{"n_head": 2, "n_kv_head": 1, "norm_place": "pre", "qk_norm": false, "attn_scale": 0.177, "init_std_qkv": 0.0625, "lr": 0.0087, "lr_mult_o": 2.0, "beta1": 0.95, "lr_head": 0.0101, "warmup_steps": 200, "decay_shape": "sqrt"}
Each number is 128 + 32 x the weight over its row's rms, rounded and kept within 0 to 255. Layers, rows and columns count from 0. Numbers have three digits each. The size before them is the row's rms in percent of the matrix's.

# layer 5 MLP up, 256x64, rms 0.251, rows 5-54, columns 0-63
112:097106117090126142125128159165113096104156106106175118138121108100090078126150166145203142176124137106116095161190061090148121096190065107105182130161129172128143148115185120121136140093105069
096:125126175115141076164165096148118209155122103113096108170140084163092148105052112184140158153082111058170108174129105110141133134132083085163146169149138091173101135162134133103108144112106103
121:063072195132155120149132145106088135114142104148128100130168091173104071141128117188113140103177103133124098134100092129107113144162121131121165073167176105091159111170147133189065134089162171
091:089097106110080089186080112083133158064159125111083118133101117173159120097162128089128188083100156095148125106116107102124141141148126166103129142139175115144165217112141142171157102178174110
110:066125139134141128097112168177161115083170074095143070175145111141115111104103133176128117169125149163120088084109154154071126094088142142104180115171128135044139118132166126184118165119148082
096:132166103108096148090157121131179135160093103183092127138158218113118051131109122108115156160094169165113153158131133150141134069136119154143110189176130085168108108126124113144064084090135087
085:118100108114182174110120086110155180168127124110150179148109119173095110176128092137157076166063111117136096108092076128159142073145094050149139159189145104110134116161169093112128128137143084
108:158099175155107231121084182137076147127136169159116105138113168089080102070115133128138115145070144115113110168134122136169092091107137158091090183127115111119136151123156156113092092185147160
098:106123170072145140096113088108174141123085118086110128151091064180122142128156215138102122135073103167131167121150164129130118134188169125136126142131128128095170158184080055105118167102113116
088:145085163155133203108101145101126110161112106171110034125164143106152131119134090086092130199086167159114118131150141113119153084185176104135099125102118058145169080125158124103138159120119143
108:153175082135118079178139130135164166096164116141108126158099090168113159200090099095085136129118157136138084143039144126147092147139110115106113160103116097107183190113163075133120145117184148
099:117144129099133139128086094155184134045143149173168085118093119131136130141116112140175108169158151163118135117136077214105181106117132131141125101078101107094066162137079161174135172096116091
094:134095145133133222114131125132117163095165150136113072106133118206150127106163129124062126160069161141082154140130146145147177133051146101131087068134104110120174140177136175107126126094126112
091:093153154171133131164065035128148179102150100127051136119156154114139156153150109118129082109139142181152113112145108155106120082090095136073108154119121177175147188122108124110169125099170098
114:075140146152116120072131147129076121127145151160166144153075135155166175088077151081196123107119168096136058148074094092142130136125107109141103145159168078140104157132150124145149145122102214
112:090125130171116155145109141147179163159122179094083090123134177129131097073151167127071115125134160193122079116166128216117106088133100089134069130151139108108105118139160148159107129192089109
090:135096157169146118149143109085119161107111110110144072150128156123068197086163134105109143099112144094115167169160086073110098107165147117162061135187135134150161137121190175128090106114071168
108:111114189141089132137135118118174112131157150139062119118144107177140162116129201061167158134080141112088091186058077143130095159180137099134128156117128147143113127157082144098082152141181151
108:126175131117111127075095140130111126122110100099185138164123191130113118145109143113133133095078100070129145165121153064108133087148167100133172132160222106103124128107140076088118171159184188
108:125120069164122073135107148129117121107106087125107154178103205070079158132135148120172183149185159138129086069134094132158094060152164167165102160144127126103135085151113115134084147127138094
112:117144116089131143198123139124109127069083100118135077177103124151151139163122144089133102094136138152115095135113151089171150088206144128103065146128123141112138086162196119124080173134163047
121:094142111159102129144121153154114142106114086139172102162096159115092191151069124161176104172200132069114101114096032133100181127136118139105122113147148136177094150119181092092119145123123102
094:124080141045119194134091135129142162117135143124106083125111118222087126156159140132118132123092174121128199104126155149147174118106158084121157090119146095129133096156151159093163149053136094
094:104118141169134137138087091144150175080128129099092164125121153131093141112144145122080113154116113162171147100055143182150114083093156103095197141121143097056141122177120071158135105130199168
079:092136118130153049140149163124150081173074150160174139133112127047135155169139185143139099159165139126085102135186171187118135147123114112109126143157080130138129090157089108068075149140134109
111:130113145143151139143130083137117189121130068091150095183145155180104077090135165134142150111179168134147125121081115181145160106124160121068104091114174124225108076108135124121097087099129146
094:156112170172147141157121103161174125119083062106156100148145134087098105124157110137131141164137125093159156121206153095127122054094129112080141026137121126097099093126196132138157128153118107
111:145166137121121098146122154189132176090160127143091110128144099151145226109112159102160197109132159124117112119152091125100104095125108095082114145137130100146100092088140162150088168146189042
085:058149139151098099177099195136060147094077135153148140169086136113110099141121134194164167107175100130126071129146135127126154088100094137152175174156093107091113184132133088133117088131157134
095:075079102108151125126097072106151187155093183131139166093087158166112093117113114118149112151088173121133188166172111114127067108141122152159078133156127130111139142108116172173068152089176094
103:142191101156163106137117113112143090119064118108172116142153143204100103098122142153169112140144071131185123172102072107165143143133107086173121133108141090166051082136089125110153164125156169
090:074166178126161118160129082087112152167140077178106111140120125079142143154116109161159144093131141167177098187159133107049130147105108102101169112115072126182107128074186134115166132122127094
083:102115169172101155091117113096151126148117145107137122102148170166077109141086130132145147170136154012110124158166138121109095168127148173129132083096157157129124066188138155101198091153125137
087:121084141131130174152059120078150107180157120149123114104111124185105109175095059134118135151025129123184113138115175126177088129114112152138119108146102149110114150183141171159142082157145146
098:142128106167063149080114155101181092142118039171119104144097136084170088166124141176111109169109193184120174098136134154127168154139119105142109123135124124110134119161068149115085142183107150
098:165118139104097144145173080073167144203141172173119164061059114156141138106088137162124126108101100126087123121155149133069107185121112104109169140128122077145159140130153112164138186148113079
092:104124148161130135122116141151137145116138153130171147165125118195092124121087113105137122210087133100179123138035161114125097096089154154092122141134130047069199144107144168099140128116164101
083:158177127168066142094072182122106122128095131163105146168137068156103073113105137168082149212126141112130176188113135147129119145084136098209127120127135102129142119101111077136101091135125148
093:141094115067117137074108123106166118084141177119149114133116133137155069094075114118150214093153126159139123120122117135104194088202077161155095129144118127150138141120115152176114163158059157
104:189138171124105182179153173141208112148124141118154134119151168151167080108180099153140091102132144150096143112135106118127100156078129099072146095144103129118096075121136129147141177049125070
105:147119147144189136102129128112163138135061145067133094191101170086108110078141151124106090123123198168139119082158140174182150149181138111102108144072089110123128088185129144140088122118158092
116:153124109133116152088161137126135153133120055076119099114158105138127082144089086086162189131132167097132141103159116156146127143099149155158096087101189123122158180143176071054169166106182136
114:180135117142114132151113136171132149089135129206066157158150147123108039104133119187129128158108081118133068133154140152137080109124159085113080097088106094152179125169161095111175133126167149
088:182092115094077081154086123068105151127118127107167122111100079066141167074126155152105186161105174125113161110154109104132112154115155165149153170180135117104177132141125189189128104134085127
095:094148097174153097156139117129144121108077202161121121088126120148089129123147190098096155073194157158127134147128085108085041135159089133131163142141098154085107126173158103125158157159093095
093:148109087121097123128135143098158178137113099140091145130134152115152113112153142093090163178079119102070063138164145083136136103070137174193123207207130113134117132120112134078192119122149140
086:130140112122209127146138127082092152110121118120129058209177146142120121071130128101126105136194072119182168106114125079164117170145093162123102070095108097095138098137123155152101087149143112
118:074070171136048128098112135198111165097135117116114126135161082107105128119144170133141129168090075131178104205150149114111087104113084128173135105167145154117142158085168078138109151143150145
103:088086171146171138124138211088149103057072163128174124139181149091141096090132141073147151146189106175130081120154113154145146081182074147155121100096138148126127138122088135124112117146122127
099:136148160114155073088078091082189129053069134155194114134181124129139133139168083198115120136122136186123141054158164173114141154131118099113114157147119136124103138165094127112116135147123091
# layer 5 MLP down (transposed), 256x64, rms 0.123, rows 5-54, columns 0-63
108:160131099127105130128161092097088114125170155078220118146069067106175121144120168086170060171105167148147111180147124080146099156110129129116071154125139129155101151154158139137111138164113087
109:148087056114122138121098110143133120126097159020115133131190164096142053103182098151140131122118146210102142090149139156083138125114154140128175114129101136115130119106113174133094154149132185
126:121141094122100202182094182154130121148169059126131141141160120139104117192134087126149114143094108166111116115117115148080122161104100113096190187044133132119122076155094119125133193135105122
088:129122123142164105125140146116156092146131112099164113100198080104133142069166165157159100135178167112146157128143118093167080088177155140148068112103106165108135189117107104072192092079091114
113:152118169137119107186154154112075111076097106112080128128176116168153119163113063106131132145167070144100147108111110139112121163127091186107147189092052147156077177144117185115109136129114159
105:126164100178136181127176147081093087107174153144123162119103099098110196123192129115137163107116112111074137166112100113062131193132095089104071139144109130141096154173069119112155160146115142
100:134183176097156095107135167160097117101149153100085094181136121137185148115127105098097149073182151090121147155182149120167074120159063143074133086096099139130158146111059115134120139144118171
112:148131104112117135201106175140133101149147111072168132179169185167107128162121121149142151116086107184038151087081099118127170176120127135121164098136073098166119102079124162130099141096113119
096:135113129088094147065095118161097141184099112119112151130140171143110125079109167110143162151135093121159194117135092105116089141155128182189056158145149195112108103174127106109191111081107122
095:130076137069096143177150119166115128113120149205127141088122141130133122093158078111101139143069122172145122082141154144061062106117158113103154116126171124170088102184166206113113138131107131
103:148146131106102126137114133109075189158119141151100092155153099087164134117098064081151109148163152134134176074171142132124043123113133074138156112149158150110165155085146179131193168115074113
097:139110182131141117133125107128147132157102076138143109107076100103067093141204145133101103109126096185094102084101129081159205160131141066108165110148122146133156158162150073135119185171159117
091:092130131157062154169053129115155119154082135106109163142081164171082136162115115146158144187074158084178091147134121153116137138119078141126135188105120164110071161110107158170124075122151117
095:138107111144172157086093131118120165137159127172120128131124115092142120094149124124158146063137141088066083151133150112109086215142133107161107152174131137116125161179131142116087181081035174
108:181193124160148084200087128180131122172121071154137135151085136127151112114121159218088129138106170148117143131131155116115137120092115103083126114119125138053108068128115135117110184111115077
113:137103158112120152138167105116127138129095080082192134077059106134090124140117131095141165091110128084099136119169121111152159141151118145103245137108157160140175101146148134128193084092135165
097:183146090123158123161129129078086147151130136106075161103111087124117143138133092189144127144087111195159115075040155126182111191134146136168149131136135124148115077107065162102141142127091153
107:160120120179147063056137092150104151103131150145121123127118179140110132085127125156160149140095126136076091108127180133069165135131123133144073073152158086071121130144204080148139146190153140
115:124156148120121146077172136092174200088079149200146113087090073137141099091139136073116121131154092123152143112122153124106154143135082156128127095082093145149200105123124078138170108111178175
096:165103141163171114115164143109142130176166141099118096093160146141144133124104067092137057151062159112146097102120167131136144154141040149126118120094134159089202125151170077076152162120132150
104:102103108094094172143106144179142057094096114160102159189135064142087137099129137169137141146132111098133115125129099152140092130096149125073215115137143182096136173110106165175075145159089118
120:176118164101110111164088149148087133110161091143107108156122178116164105076131104168132107183090145089153200108070146154093056130162086116188114136111137133118178141121190134115111145090099114
093:138135183164091143108140138107110143126105110190131123129120095114146102076144113128065152101101098124124143109137082156177123163161148143120058068205087181140130147144109094209167155090138120
091:143095097086137119037140157129134163176110164109152153082136172131189177083128130104144125112174124107165153167084139135081134148117091192155053145082106157158133126103143120135094144084133119
094:178149092077132145096171062114085108129139103192165103178151133130102110132136152160143163126174151171119146096123163102148096118162116098080147121136152081126122046107172120069096137126106180
105:120140140083137071130098102107085117105199129087103105092057161104204150148130150162171097099119125114135108096183093121135060167167139162129153181124123120090183100150131116126158114168145125
102:106154109177136098133153053130116157132133126135103149150167100074095107141087117170112140155125139130172170114145123143174124089125181157137149079140175139102127044067184098115142086180092090
098:113141133125180147103113134106124128074089139172137178111155162139080094148188129154120120151132124090100136109136136162188106128191122126144154108107124148129106121094133038119206117130030153
088:126114143108102133066126125109110147157114105155111202113163172159085095132159114126080174099123201163136145120098171102100121180123172116175123171127137120079083067111171078126144100117183127
089:132116142133088146148171084179163108079202142122149095239128094111101139137184115120146143119108096129134125157102124169094082087118155081143113096156137141161108096158157125128112105176080090
100:139056082088169152122150117094117089153110206069094096157158110073144149128155065140096136142171118148090120134170122179142112154156072129142100107122118184128126169113145124137119178138118185
087:094144120106172078091117121106156165098101133190173132162128151124112096142149112158100128083095170077154145154112077110185180204131153132091077140082136107161113136145168179137103072119108136
082:157124070133113134126096099161053080139091115168128130176136153093150122088154142156115174136107127182101179120109132149156155119088094151189113172166050100146062105120136162168150124105121149
081:169168135067156118160153154142071150117168098141120179190166121138124135065218079103138153117118092133141184090087115144098156116106164145123076113125092142101113063135119105092140145122131145
098:143118118057140130106124137043179170167155196100084096140169133137152138079177097111068133143115077186128127107128157128170135128188136125131128092107162097143110109175115084102128173136136131
091:069152134116093129164130136180148129081139149097075088195132085096183099175156152151187110142156168131148142162093092118149159067117172106170102100140151149102124144122097122159078083108140093
097:144108130129073101094121121124100086119152172045140142100158129145159142156167062107135123138161111213137132119118135126105100162095141156107109141098105089142082152159141132160164096223087171
069:090169121163143066120138111158109117141075159140181129179089090172144116135111114048153137088130149129123140097182134163108131140103138135108117077091199095103111114142143215161128100163092112
090:122180166175079090155157134114107063136170129109196095076133070127138133143164105124099111164138118141123119164134178135096156191066139075126125145120142111093083170134118104100162122085180136
101:157149093101078141137099158099156112064112092165107101161113178117134120121114194154169122139133106136187101157068093138095104131134159148125162197146167160091112140150115127169096098177085064
115:119146157104101123175109073088086142085144095059170113178085144133161116173084136094138178162169098127101157195153079128157110074121125166141167120144178143169137115108096126143177113128104109
122:115168119145202095154153121113179116155101149148157113127159061115050126094171147134123109129100133160079141138142188103101172119140090121106106121168152135140137082079134159155096127144032144
121:135127129128162195155137140091167164090134158196176105110137143103055120110125138156094114116095133120142128125081131132111157150092135152129149157077149121145107016155192089131095097112138171
078:074068104098139127149183189144144189127124124112230129084109161090142134149128172159067144145102119107180142112132103143099084106127164092129150163071160101090131084120115133134160144121131124
094:098157134134132179157125140058102155085183107123161116157132152090122146131195132151164116121122131071098152122084111112060127099116109052142119116161191141098091194162117111102143166112174131
092:165102188128146186186129109109125133076150147169157146115123148161101115145147073136169112148129136129122114047139119131088115132145142075158198123105137134094171079113154077179088156103071100
087:167114142133137141121110148168132127155134142104107161157117108059108103138155066131089123120102158150043108152199108166099134068087142066138210126175131180144162141119116133092136131150088135
118:074142158095101112120144128149201191096144173164214139131077138132147110152114083122113150165130104154178123120113150145066128094139181144086110122131156136136148145117097054115131079092109092
100:158073067133110092168128094120140104134144103170095120105110176108127099104156139133104090145189113132066137131179134113177078178105163090120133151179134114152133197140158121119142165050088143
108:141148183107154133099079122084061126117124120133104150106098169136221181140110125122138122080069149161098131073085153139136123175144115084100191073120109155105120132184099136110138161151128142